python train.py --n_layer=9 --d_model=192 --qk_norm=false --bias="none" --init_std_down=0.0 --grad_clip=1.0 --warmup_steps=200 --seq_len=128 --doc_mask=true --steps=3533
Each number is 128 + 32 x the weight over its row's rms, rounded and kept within 0 to 255. Layers, rows and columns count from 0. Numbers have three digits each. The size before them is the row's rms in percent of the matrix's.

# v: layer 5 attention value, 256x192, rms 0.168, rows 184-191, columns 0-191
# o: layer 5 attention output (transposed), 256x192, rms 0.148, rows 184-191, columns 0-191
# q: layer 5 attention query, 256x192, rms 0.149, rows 192-219, columns 0-191
# k: layer 5 attention key, 256x192, rms 0.154, rows 192-219, columns 0-191
v184 076:134172078092130117118164211173084120065150142113121143175143125161109121151129147129107135149167183145118129082108136138115133140147108136099127205150163090075091153173106169150219138154146127135091113119163121149118083173179130149140136075133151059191154119149141199117094126104129151171148118068167133103146098143180129082162124120092154150125125130136124109078147109127125187145103164090123112101065135101130171122081106097162150125104052148068171150141184161083133147146191156067131165136189161170154115121104108118094175165164138160110141112110102163073166136142095091157
o184 075:140097117179136135177140092103223169127135167106093116096114071158152046140151163138118122111108130114105196121078114145165118183123066124206117137144130159151140140109170067117126152125149132161137124182128173128204159119035158112059193157103115187148119127144149158106122129149127167088107096177127102117094081142172121122120068122099129121132111150156113162092121126141146118107145094112088152083095153155111145140094141132151163129145194125094139118154105172085132144122135119132147080122192114163128135150130052180122192173123114151177148139172079152129100156168164177152
v185 077:073148111100161072156072143154222080178076172147179096094152113140090126110152138114092160118093228174161142073177092155100123123142149119129168135160162112130091116154154129139130111118154112103166107170081100107154129090173122165146121137174094138130145133104153081096166148151103141123139124142144119137106075113134179117127165160138153152099120117142136133106100103149129142101116115110127122069173170114081114186131118159119153140141068117144169167167149174227115180106188196127074207152137120149203116092120143136156143075088126098127182115139107137141157101156126083110
o185 081:121131102117113163122107127123126128141091089080117128139173083178119124096149151107116177103087182126150100150096147133156137147151130157144146155149107084078101108097146113159062135116137139078125133159055116139129118091125148123032083071151096135126149081090071149145092062078095088234160127139119124120090115181146141092112147129035132143147124154136169087122142103126118122183088119161110087088130129080149091069180151134135151124118156155136108109134079196125138134119179111128122107176089120074131153056105091182156203157112116119099121147110087084112118158095099160076
v186 079:127144135068127112138099142125181136154092112145138112111094134086114093137103085147160116122122156066177165127201173174163134084110130078153133133121146148173157109129151181189089132131116154120116124115096105187200168102158131127171132085096054088144171125146126110199169131157229120171125144103127162160147158062078132105104162128125127147108144112126077090138155146156196104110108047163114092158100055125120138131102084075122135098137066144082134107141112145074072135110177182112153122110111129117160080091110150119116188107117093122121090115133126174146112177163122155150
o186 078:141111108134095122128102178141159120097130096136199133097087153133151101098102124115064088179104089172162102113069068140134160112114165084131124138167132102078086142073131089123166131106096152085095111132120108112140151126145135093135147129159079130122126176131100038099162158115066212064080141054133195117167122114104106146120123171076088162070137113158091115094069088131106138115119139123183166098158127122160103072129065116097085085157172127137151133096158148076101140122124102115116171133114109129133143133095144138143122143103058061137121099164112143173094165124153211118
v187 075:142140057092109131121115140103137110156139090118083127116130224104110142233096154130123117091154156173124187170080094122127140094094159088099136109177146176130158113168135081171125128110106101138086122099116158159151188132114167114101134101139098147069109147103074112165139107107147134207130166179122088149116150084128134120086139140117120157124114024098137081140122141128140201113163163164110082126156126080165109113122098038117180130149125074121110131067139167067164173095138144117123157107124161123111106108132075162100086098151180105112161154127116129166135178131137176115
o187 079:131109121131139064158097088169133079140118134103118067127109110147160138131183059094111121122101136140135106115152125141130231102136110094093170162125083095087080160095132138115135122143147153148213131161138087141122098053116148097102122103111088149125070089106123148146120129124120161141093167072091165126119158150148105105151156163139182098193119077191144141139131130157154143203113148130101194133123107137153111072095113161095187107105147111152153065158167137098111140137179160184090186098202146138148152139144234085115122177110176170110119151145118159108122125144132155129
v188 083:082115178140082107055160179152147149105166139074141151104101134151142112102120112117158121111119141083167150121136132096145179105123087067096135158113159175224129089157101106137101118172160183187109098094154117127171073149120145145148145086048120108187210124117123165158149129056076126119141102065126109135113165109098168128068138076164117109067142128178120183098134202096162101139135166128116097131174117100142122165118084105126151081146094108134141151101125097125145124120117094169142175036080100128112136112137103080124091157143103159097148144129106073147125120165126106138
o188 081:139165135100097190089140108115132142083087166107117147120134110121166109150117105114095109181151075156177127112148099134096104139166128185077135159124160159129094135135148084112044108087131212158130076059141059106128138128139112099146090179139095074132125087135179137135071125081166125090142126125150136116073179129138142158084097154158129171144114123156119122089161119093161165146056142164184153095127128162100178099128100109162147105156186104094167117195124124073141099125115107192126132101190150123108027180125129100107118141115075129092104138143109136187079138110141164145
v189 076:074055164130104140105158087213134142096164090070159073138102118092108153099155126143107130165134142102104092161145086111097090086153181155152111145055141132142138071120127016089142169158149137111102107096119079107092173161118141086158117153107084129111139119118132159096098151117124123134115166154166112143175130134083104105151121120116193142192111111079136076138106136084129120158120136099118116143148114164132183135136160062108126169094100142111135122127096135181130063098144179123131185108090165101106133176100175042083139105157183153100081154158138087129164138151154116178
o189 076:135142167165169141114115157150069126105120112156165127083185144153117136113066078150136131133122140109129115155164131176159139157114152156108150165111094110175138118084124190089144116121141095090122194124149144178103106155113140043066124122110126122107152112145125145146118119126108147114100144142206101144164072159141151156141099178133142185095094066105095135111142107142134081103168186110031111085080150096127111137090078104096110161145106086091172120102133117111130153132124095126156086094138159082064100108056140106186162132174227127131124135089184174118173124107141146198
v190 086:124114069153099112162174095166138136107103125132094078141087116115135115097169152079140111129155131121139172131136105113151132113110087095126079150162150142121209098160122132164144051092076166107107126141132148164168119120164122100117107075133132169166142095117159125137171131076199232129198160101054086088091177126132121139094159120156121161145110085192102091088121080129121155148055151079195101117099156070129140140121145164160143122084133145145136174129189169147087121151193109154082131122104092101141084157153105082107152168076111114079139103130135150118090094105148129166
o190 088:130083046120125095133117159200103135136121113118122136133141132100128149142125166157130131114195180111195167183119123145144130114147076105184111087174185042135181112138128113094114128115118136142091096083121137184153151142151130124109182121137046089102158077164106146113139148114131144093124124063166188102151153106096152141136157132142115095137134119110115182127089144133125131088127115164111113105168107090126145136169057181134210108123208129089151164129143198113092148142139093118100158137130142135219104159181094176140097120169162143060179151142091111169113091134125163146
v191 083:170160168137108118123071105144111066071149127165119115138149149157204056110102146157076129098133070143079142078143156116125145116189133160200120062099130111148088113174107144140113152157083112124106092130123131138118152076096176072121101102112121080121102152076181103152118161148144154117114159167136097147092146134147157080134142140164130144154154126149097054133142119162108189142152173160147164092135088123105143142105109107101068123084127151123188193107145120147116116164090129123097122129164161081064155115073191087108141131125124221136107108144119116117142107180099224134
o191 085:169148144130132213112167127144123102114157089128136126114111143103149154208056118079141149147119151144151109157172100090161071121069105054182108131087129170166089131160168138102110177142180107128154085093123127144118118104076196119145095092136155138066090162131098175175131123104127158079152177164148145101189093196122094095137121093102097125094146159152136129141105188082180124169147146119151108134088108145139109151066129120112159161087131111148082121067106106090120179102116052074136129097188170068183147104122134128107150150143111107140123109154185115123085161127135116144
q192 074:178142163106161062105157062182104151086130079084109139138129079077132084111096146119138135092129131116180172165135144165149174123135120132225174135051103147155121105136141170143075106103139161121139112138109111116126154108108131143097135142135132139099103108123073178101167104132109139102155094104171103123170161139082126083161135093115144196098169123115150127128086128137145195096085115178115119150079094094140119144166137133117195138149118132090081117117147104146140152124065080130145137203177069140062156154101123132111104093142155149108083132004147163166147152082114125109
k192 089:093182154173127108126106105073104123138130164118097068108154106107142110114162122165108102128129104136078051116165149088088148155111146151169054101148148209103176119146082096147181146137113180106124152150122138106132161081145106121203115166102202082127136090089154137085180095144188116189133083122116170122119142100112142167141123117162141111100128085141081087144173169152150112112138113105144126085132141159182175146077153106138147131128150139128126170105091131158062134112109167151091082059117160076155152128087083143165165144113098168117159125186133048097167143192098138125
q193 085:133098054161096171133094107109113167132091171112120091121188135162180166140184100138124097114136192210096079147093123125150099108154146154204155152114107134078125108151143094175172106065145104119123111130149174131141097111111088082158187148121137095122132137139121043094102142160116086114141178118143145109143100101174129054119186083090123161084133119108085145083183151068104113106116151112158121167112155124146112126182150082209178111178079137103121166123099097125083106090127111151119146087130139127119147150061118191118137130178071067110124143111134132105138123116134097164
k193 092:141167097144138137065173116071113149201132128148120147081102130128142094165128175114101155122098146132125066144127162124137090108109104119124159114184104144088157113153215205129077107165115128118124126142131088113108172148099153100133093179115128138128166127101138163153139081150108170227162087091089150139127109146079098124152120123138155140128138119110171088169146088142203184097150087111115110142095126132150112119155128163129180119165186091176165143062093186092082053182123165058118136122069125167121165120121117136129129090107104099127139038171147128108134126178134163154
q194 087:090132159147069105156114119158135099084096094162057107157118144110137115108074155163140158090116157118122180106130150097120085122109178108204128106114177114135104114105099072136096139156137156117139146124119109129129131083118168072112124105054061077078070080128156156177165092059103131040123154130117102099183142136146197150154146146109134183167146179079099112118154157161136145154128156081109083146121109078097107121092128172157144129143163085116108094189122099063130158137131117150082229087151140156120137127125183129111128103155104134155094141130150115125042150110124120132
k194 090:155099100169173197103113112115176119187145052087105117104125148194139196132131087096159168151171066206121125186087095141129160152086129131111150180086155124193139167086161145104076077128078102122131142102102135100110152095126165095144172119147166165163099225172092136130140170148138092155114115105131136090115096149140135137123102142132130105135138179159118132147117144151154100118162106147098127140132112105126180096131176117100147084142105097116142096065108145139118148124161198091144115154137119122177158082143141130147042079117153216163097119084123166159148136176139154132
q195 079:093129145151132132100122096191074156109125189120199165143137106118091138073087131111096172079102160139129075163089151115131130122093128078090122182118163106125117062117113129116156066112114119095121095148152127115121148088171105137150170127124049070112144186072137094114132070197086160113142114093093143151151122142150028126120126128133087189094155171176109174073129137148151108175110115112153150134124107047160134140159119167152067082132079123122152188144129157068115127119120129156093141175134116098144144129126115159105081192196144116139139050148137159130157129121144113119
k195 083:156182186102191124098178122155119098150128156116073138126162135148108186131127119119117117120082139160128133141112122100094110130144119121144145117168158096074115114145034156092203130105095150088079117216112137154158119132139121118150164128152156099093082122116137138066136196119160125138153084078171085119173116077117104128180140148174158112102145096071133068177204099168197129078140124146147158150162129176134092124179127135142130145140135109112110151127105100113154053113125152123125113155119159090167064122142149140154093170113095082107188121149151073104167149192054123131
q196 087:124154120115122136133159089174123181104098100135208205138158098112089119104114142089141158126096139117154171085078165092128157127070134143061086133127138147131166125117103150085111161202084070162140098146130114123108165117130102132130117120154153180102127133119121186145126208115133116155159132121134142123134160106094154146150162127129111132121113187154171162122087158135163187086168095105100054164165125114145129166160148110099119190097117117127119139123176148197118174163146155124165139167127119125086221114221129089159136142115202093190190115173113152167128134122084118174
k196 096:127144084131082186147072176131172110138133132128103136159099165135119148134086159123182111119120166166102111185122103101167109174147120128144098101122143226067072099140117147117112151168128143134138140097152079167119137156149099179098083172138198135103086119164139082132165128089154121128119062103142131120049169100101122139154128143107073150092123123173135159105111159118127153156175156089102115144139177155169113064027081129096074189159119088124130140096169161190125107124142139130144144183117112160091174061133077132162139152201109151121173158156163130112138105121113129094
q197 078:101198119113115178106105160107097155039065164127156168109119127147125104143121150155138177119132120144067161151223119079082122135118128136126126180177106123199140118149126101102150165184081126117120055092104085108095127170167197149143169110077119127151081118132100161146135115123147173191152141087110145147113125168091177077133117142161107141097146203132178125095097145140086142137162140117102126194174129106119126199106102159108053166158131090136129138101125113175122168164135169095132134093110125092201120097138111146135118124141187108159120082078139117131103120111099135184
k197 085:166088165135120109169116112128106101189178088125104118154117174149159204152164135144152119120109183148109105159129127148140195188145102114104115144128105056163046118151036117082137086140144078151137106097128157155102127121062167140124123129114147131191107131143218131138146179129127114112148189126035096154165134058139100157092120109145134150127144081109157095073155116137131127163074112145147115114138132090153126126124128084036137160146132171139083165165141144124119058090113120122111163153149137087110110048126184143132107173138145071105137176115130139147123130108161148145
q198 091:122115111120125120138118134083046118123142109114148151191111066120054155170171138138133150102106194081133119087129144176089159137135079084124086157121193139207201135125072143167120115114088113140094155075102139206159122162068146179134154090121104111124203131114118126127142144118087135124141111157134094173182152123115100093101106142081144163145075091129143102151129122093128135183107175069150139073105110066125110096156075144108168120058140102156127078179148183133115102130148113140084138163127101114134159134133195126124129154133078133208100093141142134115123144149144115076
k198 089:161158109116076111107117087136128154079131092127147096182118120127149135130120074127156114104173143123123161123076182121158068162188184115121126131101111116105101129088038088086057115108089158180131152094173120086093101124087160151114099126169138157188103120148103082117065174142106131098100144137136121151064146096216115112132129108112053103121129144166115161177099136113125101106078088095172063107163114072097188132097184140102111213131103115127140093109164150127137097112169103142137124119210104151118165111116154152091110130116080141094129146064106140140079135158155120125
q199 098:121104134152172091169111106117144110133170134154112105092122118169061181078093145099141126179048162167040114157197151153103102142151139147103122113142142120099165119155106131148118112134149108154132040095091148111106112089145146124145153106107146103139137121141132067125113157185131125189088118070115079151127114119120164099078144103118077137119141124064085112067157087121068144112133165161109142164068125113160146108105102157210176167113165108150131139106107122082163114153097119151157214077126167191192119112098103105104124136115154126188106178174133110110121104177118155176
k199 086:143114111097168132107085049156144107144131128148107150123153131096145169170151131131172134212109129101085032077150117067160144101109091101143117140085093110131162075123158170063120112184104063157134134154095181143137168107162113107128094079137131152164132126140104086160075097110174115108124066118139150124087146089129151137073179127167149107079133094131139134060143115149054105103104127056131136132150184145149108081105161121102169109100171120103114106135085120132149083134099150128098098142095168156133197106161111077108143086163092135126156155103156166153111064137063160101
q200 078:117100179099093093128117110171098124100114058121091146122131062216140186150163088196182105161119147120147108113109090164108182172131089103118174115140123107182144115164188122075101138123073115070142156117149166185131148091116146152144112069048151099104115156135135152181129154088183138167088153177165079155112122119146110147127104105115150109133116124104140180175162131088150111124152088048174174157140137143077119103146190087117088126116145068146127120100134146144155097162133076098079139116136158109109113134108159136140075088129146087098165145127150103113153168137201157132
k200 103:187131111117115131120093088089186128113131105128101187133126126150099127188099146108119171140129161113081096179068120122159142160150163127092132128143086159119123145101202119097113172126100063150125111139170071077113136162130130178093128101098180132155139086196114189122175148148121098124087206128165175135133137122124111137062133181074085094114117140163201124127117102077145158145115129099142124123148164067111155126131105088080086184158142117186074107157172123123087060176127184164146124187141082172158157121135107117165153111134101142199071126114113180137135118137118158119
q201 092:110135107121099165195104119091163146097117199105177135139168142112111152098136157109102152094153122134131191167117124111191171094098154113186134145128140115147100160165153143138192140163133180106102094173158127104137144119087086141169148189189138169112154161113131095069141146148126114084143102119118119141066104080172077141188062130126185165147128141160078037091072101120073134104150177118144106169122121143146138124154135094193143149158112122090104080110128108090166098136092177170082086159088099153119158154077127157160157065083116120100113163149181112102120115112124166100
k201 100:175108151108111139088118079095127099125099114080136156111120092141118133114099133124118113144114156078153181127140126193180099118113129106154125090093128132192175122114133147104136118087096167132159172129122097195116136144121164088138206121141162168109140104135135110200142127116113142105123085128136213108157106171138150110129155128114191120136188117131104124126154131179130194107191187111161058148124097106149158125077120130137110173098112198156099165102176150159126109166092180045134150146144113175100146086143181167139211157073145179112098105200131155107159067151095121101
q202 104:091138140165146143121100156135101122164166151110116162144227101164196153117170067160117113096177125088089170161166106151152121112134130059125157163099104130169085126134046075109098107135163166128099142143136140147121138157181142059164137120113081134086125112144090140140073126100108118064086115102147119125110137151197118124099101119130131149143161158067139113101093121094123137110170150153128038168116194049120185136150147090176160169150142086120185127089157089161154089143064122110121093094168140149080134169112118104100155135137143125094107146118119107114130107142136167214
k202 100:121107107097123186141101165164072129101124088100088177109128148145118132141158147095065191105119136139164127199082159155146134138115090122129179128140183136062099127124178122149080131136136099131139156071135150111107132115094105128161188143163165135084188087126126154143183132148115163111153159101106119148124212108119193115136131094165141140094178149095119089169094110115126120144121140177115152115145109096108131160085111079249131119106128117135145140125134100119145151112119000153153129128101145140141131148146121074086121053154148163116103147173129109112151188180078108143
q203 092:165115206059135135173169126140124152146067211117164120125147095147141096186164132144129131159133133096144139151150131115055105163099139168087097130138135106204131142097183139145013119157130096142102090113136148098107072106113091127159205125138073125143101156150141044127156071177124108106092091168119120089093092182126134138116103131131110084138113113136161163134131167143136129063101198167135125109139104127142126127110192104092080106164136131140142079155111165156148185127160140160096177107182129154129169130083168155152151061124137126123140141112130106148168150148150138073
k203 092:174154141105081169123088142162170133119163128131127089159140155131156068077158109152173136115093096106142064111149102145099157082105168143088190133095119126110129144108153187100080127098193141144157156083082072140114124139146051083113141118124155109105104098147153115072121155045107151119132163137107096133109082178145160093121147104137110111097155113121110116145124094127098163142152106144218132117054111120097101089150101154117116192109164144115129130141111141098074147223107133149139090140128219174136066172124137161113125110156069188146172181108138177159150122120106095103
q204 101:130095133130062078106161137143106120133176146109063148085146099157159129092135121152146126166080148147098159100118160146104102160106090143146145102127148152153166107124142129096121138085172125123147067093147122118162114083162066120131154112124101135164097147090138103146122111129128139124146042114150127150129202122181113114057203159118130127135140156077060137150124179100127094092073148072156095129173116115122111121184092109143090103153125148156094081117126089168176044084123114105154125169110172127191065153065144096074173141146092153100073116082156126190134180101143063122
k204 094:150167143128180110183130126115073164134129173076130126131152102164130080161055110125127165178117159145126094160108164171118120145167173207080174133120146121190104152110140118084173080178124143102121113146147070091149113124177157126116095109126085114156178114132161137154081102072158131095141119068143110145080114161128190177071121193176090098075182076143146147107147118114086075100098174082133122109147140127138123125114031163092129137114128165098085114103160135109094135072108112130122143148110101075162129200135097107136133083105108173167186089130136141135158129098154142122
q205 092:185082169139123186110107164116132074130145130114090104153115088105151174117163150182157087132155151095120134084183135082105128137176131117085111156096149136098141108119101101193114116174038112136089139172158153161019156112144089165129096139096179104104142152164162140104113115094113154129119077164174082120163158140092135162138141187119095128136049107167105117113139131123100137196112160121133121103162116097111146191080086132059170152087119096095110120134108080153143059168094105098144083095133134122153115172138132067144167128103061136124194122109094076136152127146123118127
k205 096:134122142140105189174167101123101132100182138149113130116152102120157158145145094174091126079070157144154131113074103141101131121177141139114197219106136157097119132130117143180165137101145055106137148169084115123135121098066155162145121161146134170152109097063161182130127131199154106177094145138163128092104161112103145129111202157120150059093137132081135105135169127164097145148149161137109203096084110128131106161117086115174098107169137170138177101153081137184121148104072087091100186121101182133120156178157114148069203152143115131099119150107133152180186142128101110107
q206 100:147134180106123152088095168159134105146122133203161137154135179180128172195162145152088187138115144151150067155126139148128157133145126157143151116115136061095141087098117141179193115180097060140178119099140065104118188109102156096147171094121098171131112120132098114109189149092134108130051184133174177125125075163124123157151147164157132100168162131131149148133139129156107128097118162151144134136119148094161126126160107148185120146138153110184211159072130100179125087159140136205153127125099183093171169164109079090146117120065126152151087104126093133084185151133092100139
k206 094:219119168151144144176129126079087128167149112108128105155160096116136137118112098124178122088141074144078097093078117079179170149087099166089128099118150119117147076087137184146085088175161092187142141139091135136178175128077105142125116132084185157194081131197179149086177153121120084123110115108117127145171167121184081127091100124086135126153149195117065094160152093186108085141133101088133159136103132065165150114115142119104147122134111149135184116162114120141111098113158092171167111098144110121100118174156191118102105106129162067080094141091165142174153148093101123132
q207 103:115133097161121176070107147094126118078140123102143166090093151085111190127147172074143163117133097109117121125189102187150181110131079156172116149113140126086201129154121129094148094167118065123176119142103108149089170180153116112122141116099074105121152189171047132100101191162206159098110103162128123139166118089147103117119096113060147083184076119113113149154131143114158131127116121085139124153134153236155131110185162113105092097102141125153133126167154159078101103109103144181133097158174125060163111154158122153156145128122127157111168128171156093127120099103054153147
k207 097:147168122116104044083160142126109116106152135068152124079143164073119145080131105127118105080103175160125097176079175086148111139108100119130100132093091103101181135086095127160198119162111130126142096134070172184115119198045171125140113151178132179124143186156086146085130077141160101119131139146109172186139086096109141159174132121091117133155112191121093106137126105131201173036133150159098153127083135087104099149136141097161097086134163102170129116124146117136106146100095095113165128108152131135133101136081168113112144116155131085143134200186201150104132108133160126174
q208 103:122131099158134103142137122130071127174079132157142138122152182160094171082126093132073141153126147108210138215112169094121166101166119098139157093136131161217123077100109121127108137148148107088112123110156103165058076100120138108122096091167117102153135127104092164134094108061106147158151102158155183111155159163142151117081091136076097147122136039117137129141121126096153155105088157125124147113131114144126130150178157060076107175139097168104139137119058089133051117166097112164118107142155150101133096177092133080121095044196146118144080115097136200137141130148099115135
k208 095:171128168086082113189138151095092145117160121127137169102219113087195167164047165142128212135156105116129084116077082057140193088098112107128116145117094120154143153122157134139144082150141155160172162073122134143082082129143104151201105184115096115103126080094145077184101102127137121132155202095134101084131129150142123094140127120103117089152149090110128152099087094089133165167093100134122152154134131161088051117097123155090180147175140101187137128143154128123092146148123142140132097055098107071088122149126136114170082136122101175154161111115132139150121187134153142142
q209 099:065141103085121229136139138156145105158155138150031112132147106148097137156154138128109160170122146130124115106134188126151100101194134191113123197120102178136114140086068133161110085133120148136100184126165139135145147109137134141104120153139111122097104110124110146165111119140114115177077123139088138086156177077196080134113116124137178136151105103114170149103130130105116110202108117121057159095102163063139110117106135151131184094120127097156160103138171130172055102060131107226074133150176155130126138090102140078087170129121175093120133135109079127080142178171154157138
k209 097:155137137090117211068109102134106160135181144143129124153155090127134203093121121061104099119146117149087106077142152098091155169138250134171135158156073151153150119165101167135143121066095173124123089071164097082158131123106172127154142141109134153108100075130136210094146122146093129145137155117123160154218156129160124136091163146123123130095124142153055118104098106118111099091099144102132157167168116121115153099102127156146120136123176143093128099087096095137144109121173123173115108115211141133166216148174119111118194133110142115153179152158082120114118140159165131074
q210 101:126090130138115077121135152171162131092109138046070123155156096170099093092068087110161174131119122112078184081150154177113152101120154156096085099132106129147091110218141170143113115117093127071137113125131151157118100107158156188115081141071127165131130109138123102090159151099088115142144100151066162117112167119139141080113196117092110079137073098135112137146183214065152133130124129119162101213152122160197114063062114155122125170175136125156112143131108157176114142123152107116143156066123126134097102164121111139106054093128127142117113114066181126135140108146116090140
k210 095:071170105142138117172130109141140092128097123102110124118154093185176117122145129153127169111127105190148121159111163082134147131135095174139175178173146038158140124167133109138070145141156135067108140134118134109146120191222120195101088125129132101103100158068117136129100136111124129118131211112134098122152126170103160117231123138120082131106101186143133061185107164129099176145089085110086128139097156135070094110109121147125145174138064107096137158111150160114147170074075199100154132093101077149112156137161157118084150172078102124150126158153138149120167138081127123174
q211 091:128170123130128140133123129121147106165101140120165082102112141196143132134166146193141088152156103161158149156129172231125107133085137127130155104090119157136136145135187161118187173118139155129154147157071079144095112117156129169147023136110027129090122201104129118076077154033036078119127142133114082141165117127152103103111156137106163106095157164147075071162102166100119159129140091136058151161068103105180099129133143073125136144106112146151149130149112141107080110091114150095139098175126126166103138150143097158109139149143127152156137109109110182104111099153102105114
k211 094:147137144125140121124109182193124166092136179105100118114134137093061048155197080145189131159089134185173150131104155171144092122155064070117124151151134127132139127130096067136137109052061154128171138159185100102132109121103162120164122092123164102137126149098117113100150152137107119168141181091112075134163066144110065122161137121178114146113119085114151127119157173135200147118101098060115125152121103156069093145053134113103147198102106091107116162134076149079102156107128175173136138071106112083150151144128134191140134127092175133092093101177116130094114116152154112126
q212 096:103076097153078135159151164092142122146120097113142151109116109130177135096163142180196116115135137087162205128145135145089178146125079106167074126144112123141100110146090064138155161158129132170135125127164096136118104135166176106093123109155151155144109081147124083135111183080122157142114159166134135119141121046105097079039133139148153118190132123171102120158129182108123153118173155081149145129133131151170129129073166180107181129132145108141218106122134139099238162066101079101145126085124144141151056059091119145179133123156093131102123149142165127200137131129134145151
k212 096:100155138110153148093142083136127111095135106169100147159124170117139129182121126137098124121184216180109101158170072109109135137088094122085116122123138125059157204089077173123170114183095171118123071112132121113126163149197202123079128159075155134148130122162129122119075117100117097196136100145085114109097190145177148128116086157116116168122152121141115134203145144115106149183139103211134150152069106115122165151134106068172137098107133113097129169160086125168080134078082135143158147167156082152127101192116179183091157147116177148132160104151121143105122137160158135163
q213 101:085110108142129148123165143108111100185084112139141146097174081065149111103121112181132186183157092141117089138114126132138096094131102128118091198167116106119153074134199108173146142114106134137153099162183149133130133143205088139178062163151049109168103111128097118104147156147138134064143090096126150140129119155106136143165121145145085181114153095083101119176127132135099000161103068145129109093131150120166114094184169120129125107146134119125090178175120127099118133136054158153123149134093161172115206092162087132143128138102056126183103147124168097135114141161139108109
k213 095:126197163138058118131106094150114117140136172165172103149135121164057137149067116115139094073077130120117164113083117127180112124158168108079083147117105137131075126132191154100126128122107093117113182142163125175134090160203143155117084173171103136120137094112120122161142122129092067140146053172138122102052105070170097161157148114076114170080132166163115187136149186142131125055163151089164190169129141107113105134127122070124079100121107130151110118093091121095133136165124166136124112116140100083185129137130148133092134132071115078186106136085142108140113078141047109117
q214 098:147061097103183051137065084205148148113127117086184151144159136137107112124142127156123175171068103129122115109156086142159093104146051176110156151126126096101161101095119113127190149051113105114127107168160080129105111144199170069095117172114102157117103141167141118145106089109156131150098075105127137155099109162188109151083127133110195138139099188169152135132082092114122096140139100152150154119112110099128092127054163117106148105071177232153128148127132123154117130059165177084147090167091117134156119142117150139149114142169142134108122145172132112101162144098100132166
k214 097:147167189122122085115178151174113162133147090071127113071190156103140132105170129113161076045093141147080081150130136141118118128097135090127119087193092116087110091149038128131103150109189138098123161136092107081123117143169195140117155180129129105144110065102113143164152098084137142050123123114112144103082100098079161106116057118094132105104145070095120149191094131119161115131132122108107087075127108049177134145149113153129127122094114086155169149152124104110110097160148095133181099071169117141107180124186103121145173175081163103133137143130111149065142140154109115136
q215 101:142105120172112138136119126118128115083093093140150097053147157090137110126117118165132110080151065175146123126182155023135114119107136055142117120132103059121168182136190122084134095103065177136076128103114152084135096123097090154117143143136152141109133109104094140130070132129104100104149136126128114081093171060167107156117161137095074087136112114140148170064202155165123167110107113136133131099121176122163145126107152085143112181094128094107120157130159090124017168114115158149116221119179153124144109156140107158125109114176147112103103152126104070140120168080155106179
k215 093:148139147176091114145115099113121156100115158190140147155147104131108142071144178149110127147163149049114117130141059154144130165177067131160140146103089115117147133182130131046087149087115129151111138115136185104170158064138135095108139137130112147145142089119151142148103114118135110140134133098097085162154171141105167148200155193128076120106118145086105160127157074108136199083101255149110115130118107097135091066185178052057109114175153119123096094133150208117139135126151151119104102146146092112084131130120136100101128113154087144121104119146159139093144078196107142107
q216 097:124119148148156187097118097140122146171120139107168111175099127139123136090119136176139176128159110170149137094085061108072145142178147125106088132119093159190127132115121163082130150052118165157146144156122161120205124142123157099100122133174167128184156151114141125135074140116173152198163115167119082121137117099151094109091127124089126152131135145098155135161129121084107081140151112095143061155102112133162132201127073123169123168159151164145182130169053118127088102138185129072191109169148131161160191101121132081103101055128045172145086208154122133100163145149121133111
k216 097:131148089151089153177088037127091135183120138108146130143106092129131130116118132043140108120150144162126089173075134148073099146048201155078143107135120164129165118114134130142115144095139127132091140153171158113089121035146147094117119168116181115124139166071161089167152104093119131129141080122126144107099180112116141121106112088138068068070109123127140187178130113114171137144172167124154111076173166156092167127144164159181108094168162088161099100110154131150170114153124144122111103115086142151106126132147191184188081097125198164110103106130114124061107128123130101071
q217 102:104176126142101128104085129089116144131108153153095152123109048105104134139084129134121157138163117111064071164118108162112125139126118103129113109142095163176165095159122137138068090159136093183130140104070078116125128169149141115088139113132119103144142086088148127156114105167043206116130130159089169107097138131093128124130149142107125197090137117110059153165096144177122120124079125121161091161143126113083093076173121129141101101091144173109130100109125103044048104116127097113115170066106184168116185163074129088138109151171066107125137150128243105130120108085140089162
k217 098:141080089143148081118100111083165158088149102138126155135125166141126131173060081161151128060113150093186111101123096117139084181180159175091108092083061116108081113091157143115170149171119088147093156136094160131148115150132093098145105172099126034135180098115069152153104143087115156066163106119130130113150108164158139204178168124129135045164134111134167150066127098098090069136120136103113094144138115159089121122163116053141128108109096166109131091136150119135148123136093148136145037119177081117131082159109146118120104099126110120182104099120130116082097172120128186124
q218 096:151164126142160152075175112119162112149082153140134086046205103132120108135157148161130131152182158158064110109078160188077166119158113173141167160121134133125177116108117082077184159138122139122167117144162132098119136109130129139129114141126134132141107089103135104184132085146070183157108161115163129101143109193153074137085132193155155131083160078100115132141128116194065160095166112131088163149120181162146147155122160158116120123090089092063151162080102143177096103200075062116141139155130109139150098157185133130093080154098101151176156096086148166147148120118068126126
k218 093:171085163102170112140124152190161133184150224155200208165157147144147164129106144074097121061130171145053140106049158121125164109122129130076102101152119186072127116173136115110141100179089143170119135154129132125157115065138143093130122092085094143106082146146116181117052112097108150135101104156129121083158143146111084129172105167153142092136135118195152120105160086149110135135117114126153136130062134115155096109108083084126136163158105190121187163080105130131109093075139106077220133111108127097143128123145151166139073124141132146143126182118157148150103155119118120118
q219 106:096143135103145085171122126118098100106167145069095118084124111116201145150125126141124105122085181158147120090091124129087131079163178102145169197108144086166190086094130175141143113112106100204132163045128127138139085131089118111143084121158146131136133101053163046086060096116086057157150089149166158156142094117111114150105120118140134175080162121139087105187132133082127150128110164163159077102107139162090132149098142143140080057170141166083101119086167116104156145116089136165140144176097101088082155137093134145206071156099140097143153133160136136135119123121101141109
k219 101:139154138163148148117108118103100091175193152086111139158062106099185105145131141100149110135116126136164161157145181154122153134124150168171096165112097132120131151125133045144158171142143090156160169133150113098132071104100130141115084118140149127116137126125097116075109123099142104143186108151127099143130069132145096085162045119018110111145110072138144154162185182065139122129109152097132048175158103044134182072101142099107129122098153065193145141140145106145085145111119168142088113201124118120174135093160107178179103089140070133119100088101140147131115168109106146125